Weights of a small GPT-style language model, trained from scratch on English Wikipedia.
Architecture: rotary positions, no biases in attention or MLP, untied embeddings.
Training: a variant of Muon for these matrices, 6977 steps.
Each number is 128 + 32 x the weight over its row's rms, rounded and kept within 0 to 255. Layers, rows and columns count from 0. Numbers have three digits each. The size before them is the row's rms in percent of the matrix's.

# layer 12 attention value, 64x64, rms 0.235, rows 36-63, columns 0-63
136:158151149103114091093133164140080070153125129125168091138075239138116144134158090158144137121110140073202120106109149149084084123072137136146130127105121132153114109156136095160138141181066124
130:118120142134100148124139144133195119147161141069167117097148024140128153098136092179118120072149087155155136129114110105084071133131188121209112138091147088125146095114129104131145175163138162
120:118122056114080074154114096183163112211131105149071098097140151142179169121108142159109107153128142141142152085077114083113137121125128143149170128151156166133142151112119151084176082071083155
130:163135081145182127091096119127163131060165087161138147168124091126114165121150112095140165124142114131147159077128135100069113112195166049148135085138117135139084114142165187120167086159115081
128:181115129076094138085123143129135142120158093144161148081184168094145114091099151176087123117118100134102089118236116157064118195146071140160159126118109167120135118093143113105138141117170127
129:174144141107116129126054166122130095187130135188109123135110121125140071083157112124067115109209106159167103161173149108153122078117134074123140147158184060114133112164160104132098126130172119
126:140102093136106147114134081108102140125089124156129140108119138139074091177112149119146127110119209175058110151101131072113108106087150146162126110111144152134170134089209121137116138195190193
113:106091078156067116096134076150127146123139145085111111116145126086185144130133183157108072122100087112141182156150150137152079158140139104113149082143122172084176173229134119159137107135109136
127:120162138105195117076115080153155124156098151071152149116140134093090132166179095144084109131128122116097084168134072135110165131051130097169125127175128125179130102186102196126157089118124114
128:089107121071098138093183134087134085084064186106113134114156150144149106126154108162154162196118137140138146117156111067127117084149113067152127155195127153113080158105132181160098165157105123
124:132137120134057135129125114154141142127101129121160087181089158064119155133137077082096097135157157164112175067103106179110107163118161151085211124195122110173138085081139152113102132140149134
127:211095111073125161092158125149152169092124113143149146146128106152180096130119144128110103094121179074103134093142112109101131056122152186092144161130090102186141068192104153141111129102130166
137:169177148144123102186147060120178117094147091089109169099076161136176143122157136114113159117127134091134165167118137089088174145126099112167118120199067078104123120120149084129069134109145164
123:142129117051087087144155115080119089179143134140132152133045107134096071155138113154144173107168151151071179119154138154122090153171106135117122134145140100110116208145094153090176096159107121
126:177095118123126083111074171129131163122107130048087221116123138156141083065170088105096119112131126145112084107104178144167150135116174142128171128132138116089126124082139157122154156162099183
123:198100120149107083104126020149080125109073074160131086156168118178131120119124106119119147132114056116150115151106147135183133122114132147159109143115144141123106142078167171139135103185142177
130:110085096125124108115133097163130086158096112104129142149120131113080171091140173142131148097200094112137096093148083125108167150200047116115143150091112110108105091189190124142137167163132187
128:171148108074121140100142127160124117139177137089116129176198115091145096131117112158093114176182155096117105099088147086149140144109147159094120077079143073080078201142123099188149153120146135
125:110074102116146128147174111131181154166135167167132137115147154108086149148170145106105100128115128056105126153215189140123085134135129067095135139147085078068181133077109116110151125170109138
123:079128073130134129137097103143137161118174138114084050105076085071171104122180113125120172139107125126150113170179175113192091100157112172140142095153135092174138100097144148123139185101131164
123:161183080160073147178161120103102124107124125130105112144144141132111129079135198109085185175063149145099121091124125153107103080143102104131156114101129099107171071135134151201176161142083141
126:145104115098123150146139115120084112101146159124090174100136121124200138213162126055159174110138074144106077122124109180105169121143163109149158102086166161128110145169134073157086107097089150
126:156170149082125113131096108168181202068122130121084124209094123125122165149105150182157116169157094125115122152145080139111127096080118097129098151092162114132171153078145100125128190136075121
134:099161097171135080111095179117150083088078171121139132090156119167141137128106144186143197124172145110077144101101122159153115115134177112072133175158079108080131079145142098121162128071138161
131:169155093160131151138168134146071145124164135117144108123109177176123130077092072108053116172174073122116166121147070122175156126144111052162111134111101153160125135138111085084133108164122175
123:116121148135098128139155101123153128116106199131125124095121126156106147108098177134061122151137124088148072173094218141101161121131144176114054120164136125166077109168125111081135195156103085
131:137114120152106066125161156093096153114125146154080144144132125098080143120180076122155047079147127168135161128109173129100146091111103125134085112115081182122136147217146147125142178097130191
131:093143106186153124124110114102127168125148078114197123148136196164150137138170121227137080120139112142093104131115088159153090078134111126117096080142128079121113156120124193137051118124131122
# layer 12 attention output (transposed), 64x64, rms 0.22, rows 36-63, columns 0-63
135:114117075060123128063123118123105107170213151131114150110108072121100121148170173084092127124166093168127104132173120144156167152068150121085158140186145094120117118123179168080141147141152118
133:082104113142188122164121060103117153165122122164134154096056227103130144195128163113102104116069096112123131136113123138130133091149088118115125101184072117144139120134125141189159129117159162
118:145124130177180119088143171121161101059146149086126112148102135119072095072139134091163105154117145098174109168101106166058105124126154077094087148122125150168122134174151115169150118134213127
131:119097150128152137200110161091144165150149135074107152135161132155120085134067138144029175134126180195161088140085118133159183154136072104087109120117124142124106130088122160138125102089107137
126:179141094118087150158118154088089103131149152159149125122117113141089128161144082143173146125112158090137056122121139168159101089179112143098108101132138054105190160108132125182174184070140078
127:061188109141082124188153110119114113170131074081097103118053134137099109115137107113154126167072136120158146175164138153104151102076124183131178174134164130180183133114106123150104119105101135
128:092181079148117130141111153204165082130098153133132096119183165128145094125136098139079101185118070088135178143169113126152099212157121139146088063156109131086139133140103112134142139122105085
111:115124128205086152133156113146150097069133155138078147104087151162108126187110145116124130111153151121168117131075144135131128061150210066162105150105108112091140110129183108113073142188148104
128:088106164170086188135116102055106153109142151070109097159152131116161141093141185118123135132098083143129146093162134081211084114074151122143174140136130153107120142102125092148196154087142141
128:129053136149133146122128104189158134124119089070104125059158142126110129198149180149184113131165161113155091114138106120188097153112070131097109120120176144142119116157149077102183074137105110
127:168114171159154141142071110124163100153153129106083149173152070155145105086186152140093123109108060039138128156089079114107187109130150148133098167110133111151121135151113165124167180108089117
129:099118208172131143093151172117143126160179094124160091112126174131137149116104102115122181114113066120109129112165094113151140081145133138113106151076157099110142174072131199119142101130159039
137:117104136129100119098114171145152133136137144138159103165102101114086095239091065090151123100133106117150153109139187103109154128125154110129143129098150160170068141100137127124215160068087152
124:170109126171128143141098154162091146164136173133069163106157141069092060113134142105201167154102122110088125125146176100110177143118138115101106093167070176179171101124137101092106117124134081
124:064118148137103187072092116113082117136099161142164117173168152155119062147148143138125121075137091109138147116095098205135160133111063114107120137125149139159220168111108119147092122146115163
127:043149138135154132117074137110205150108131168151185154099134079111140076143123132109104108195153181111154141132149087121123098095151152139079163148175114149083173151132089079120125115122085107
133:114140139090175139123049114115137119146118181134100119155112156151092105172104130138154069109098208149138112151138143120177139121095166167179112126118111095163093193077130132141108078113154051
130:076173142142160095146159100070119116132116127171148153140126137176081124123131140161174145135183092116083172101085137158182123120160152073107147125164147092190115053098121141111118053116123095
122:118088118108102116143115148108085154085145107140058112113209104131136127157115126117146092123072128096178152107106166135134112094150159159119141076131149194118176118152231189099104124111145117
116:110113184110139147143133091157120104093103113160143149104126160094117123145154094101092137159130142188140191202018138110093115090088135142101148124045138164141151106152108128130182154143129108
122:136104089116154152091079155138098090111130103104119146071184130094151067177124089164103117127173117151141115133120105140137137120136224118145071157108207115152117108171114161196094111114142131
127:112097153188120110127171187128163106124098153139192113155128132115125088147100153124125122099144182144073141086119154121142126129036083149121107145145163071123116069136155163163074181151089096
125:072104065167161147121165122130128087173112155132146126125113137146143102112189112157116194072096207109099105095123085154121084147116172143141169122103103180113105089137138178079168101097139140
131:160093150081144158046176081092121142108140132130092104162106170151116077134123136108149152162142126123188127125158123086132104159142111154172077093114141139163108136106105172193094085181064153
129:115126127151119117132141119159101179141095133109134129172151082129158120164122127120161133137093128117115074208125133163091128080086194146096116140231165104067083151090090145138133074098129157
121:100143114133132113086117128155103143143221123127105103090154192142104175135159116152191098139191137137105204113110082131076131098117140134110166122102104138074080153086175120141096149088102145
133:120159170122126154168076115159126108159184146129161101145137162100146146152106136135118165129131111053176109129127149128145139144040149085135137061084132108106103171135110100071051127173172142
125:082086115121108142143150124120044138112100180094114114122096094140173115138087159130102163164148128109126135179163094147139158130206163152160117135077145104137122093099125083048193143156157153
# layer 12 MLP up, 256x64, rms 0.198, rows 0-21, columns 0-63
096:166122184153139150196042209147123141162074082126145152131171082111096144133172106163156155132084112153176111155119069109145129138149110098144152127094151142116095161128075141164114129140125101
104:108148176088092179158160046146114139151115109064091143142102076094159175063130117127130157152132118142127095118078122142140140093125106140137159131185084095160127098115092078166122073172158112
095:144140135123115074136130140134097145149121078098148118151154192109130177137096159140091102107143086120114089172176143088181134180159127158110103186066162106184100153092122211132098154150150099
103:147152147120175126088085159125162112128163092098106127137139130086122109134128122137170097087102195184181173152126151099113078101147109105133122123136078124068176141199112166166155109079074082
104:131131136170160110163077081129113139078109151102123140134178107101125117145174216161150121120144099148103151184067108138128149121149114126168085121186129112202138129123112068083115118057116102
089:126179126137083171147119123072133112162115110147110094069164118168171118099092189162133163150159152146110165068074085105169158112143159115127165169139071117121092153119107133114188182134088147
094:176159089165151142091126167165100158149122195128085149080144136122096092086122149117101108139114153167108134091111076115083159156109114067089154145117084129110110101153198157063115190109155129
091:109174156084160150135167124120087110168120073140167085137107085068130121138132125170116120120094148109084151169194166125188077120103123119151098145061138078155175133101130099117178183130108107
105:090067085192122178119148120153127081143108170149116116081112066109128134148175107162109159104125121113134108137139125154009138128157143126125083162123093154133194114164098113108166132140097153
101:095128165097112165063160099118074161145125150105124160085141065096103131140158084121132167105167148181110133181111082153140137097172161084133165120117057112173114156123156138154158156139197116
101:103091111116174125125203079118103106112133130102161100101152153090137143122162102160122124190103103139112134122068150179120186099182095084071147163080092134105113079116130167138143131106104056
100:047163146155212116075140079145081127175101104124128059086137132111062144159093125091144146112173137138138121151107118117158101137090156100140157125156154143137076155110129169099144120186164129
098:130114207112158136155174077092090119110130110054168135163124100101173086149038095099124105083103119132110148098114111136161162131137146127141136147078118087095157111145155135136109176192088133
102:084107134098171085143141142130117139155084081165057111098147128128166128171100145098128137064138177098174120127143095167128118078149206122185155127126164139165110151166117127098137131055129177
096:123092059183102104125166146136084099138138095165102127158133105084138172107097051126090165169106101087182122079134125079143188117148117088151144168098087138165158102132134117142108093166147166
104:158168111097176158107147123121097142116127131162159122124165180173142114135102106114104156091140162127076074094110094118108111090092079119126196133027137099149140114107119159105189171119143067
100:118132071134094087136143160110181130129094213150153141175107155215144064161102102119095110099116130141101101140173178123133157176176168146165085139107110121104133112087109122154096152091130106
096:152069137122147165108143071171098187131090156118107163130161129086124134172154116187108126136119193218147153096103131142133199081149137140080112130107123094134166132149161128138178129122096173
093:093098177052151078150126081109115096121118078097112147109193154105154121139111081122159109091174103144157149108067090119179163112152156145087102131125112160125117187149120181143138121192111157
082:127111219093115079124135148112090123078115097089112073123120097078107165134120098094132176097112130179127118114188129134168188121168105109136191179093151103146137129137145109082146100108181106
100:167152177085144124130134053127193146165116127105110169118118109104126152163121119075135170079139150133156096160064066149129116137220144099166079145135140120107101176126101084139159139123094139
111:153139169068133137147142082170123130066099115140120142157198153115073174181093154127077087143119104143121085155101140165156102153145163061096173113134122137128165171112090145152091098166130082
# layer 12 MLP down (transposed), 256x64, rms 0.101, rows 0-21, columns 0-63
107:147136116179129116102164115028158162107104106130148176123144085058151115127094190136110159144124130111090151130124095086147146142191090128107126123142170137137107085118041179146135138107144170
099:127100090152090074157138149186129127103145141120115117048152102154150075106124116083102164160145166142162149135138138153117141175161120099182168126113131095152170110135051095122070202135146094
081:141055127137150135144156144148187064112132160132157112158070066158114122122133172150104101177110106100125135130115111178131140068112100114101191050163111195121160093138142119124153141094151153
096:159234101125121208081127207096138102144121050147134096113121134074104119149143168124120128163122094133151129155105178079141127135156118126140117130146096125084179121126152137110132143109080091
102:113199138150130090095109096081153115135129117115140159103154114103116158130139173149113133131146121099102132234101153148036142101115095154113130131157157133118173123065203121125104122060131137
089:092154163089178162115179133118158094116116166142065119169083150095110138088228109112152144167134132134120113180089122126099124167090118148146096109127198131097132132139164116065103085121163136
088:070134103081092147098102130111127125057082106164124170129121146174149200116111116116117099112159145142118132185184142110077157182150159149118139082107143093161149119137089108169188093079143165
083:112075163151174160061147143087177129131120160143101116157079119085047114087078099177172161101088109087133144150163106129154086166130138151141129118089179151153166157094167149147113152120146122
086:165122135129161106110129133107102168129130118133140119181101164182120155103064144140113107154063134211056090184149158122199111138150100146164126098114120091109089163154188096118113118108120087
142:161113171121139118127052094140114120144098154157128089051120150170173150091129143117126126133151132149175058140101116148113139091150167110104190158136137093086171140130083112231107111109133117
096:074084134164164121100160150076127095082142138103156135152125075133091160071151165119097138153101103111124140126148136137152121144184155193097136153139095158136121097106115164152209154062111060
091:127144149124153121148139201132146055100125190161142137129116120177134103091171094086122094104178125106100107116080073107089117153171127161117153057148130083135171109081189155138153085141132140
095:162079129172127091124132133139113146113105137138169143184166137131148095176095038117171155059140126137158087119163120075125127083135170158155139118108181105132133129085117077092085201142143132
098:169104125130111146100131078080096092115167125215098173125166081123172101146103124124123147150093152116136162144136087117090190125052161059132160183164139134159141107147159118144116109122108079
096:116103095158117105131127145059159154148173174127177110161152098124166122127151186157144139146158195151100145134129094066074164015131120112107125122083151142110147077138118119150133131098144102
090:108195077114153180163132139152211137154092127112096132121190137129092059147137161147158123138047108119118115155123157160117146108060116117117138106120143182179131099112173125089111125156091123
107:129112191160130155141100100132106145107215101102111135057142136084108144102146146143159146146149098085118147132112115134087063133062092088060137172129173160143117164150143177110141139128145187
130:096134155154092193134130067185119155110098120116105134155144121121097159158110055107139045118085159182133139069133129161146144083164103153162085150130137081151155172168122164125128121113072130
105:168163092132167104118110107129073053123130160106084142124086122140152146097122153171121125083168141200173134141105166179139151118153131161211092122138162129094131122083110144103114079130142058
096:150096126131159112121145118181118098130080158075112129122105129209114141145175114133148111122068125181133103129169116181131063104140162111158159102149181114086150154120123074082158081091111195
086:157162134062139173154141079171066105123140097071120101138089196176138158112130140146129172148127057106126135067137130121080098152123200108105149128093141118074137119143134130140138121134184170
126:050134095157123170168094157090126124095103080125093136148154116092115145129091135142155132144168209129139119173136091160168156088135119152161090108124137170136132086144172090110090165115038152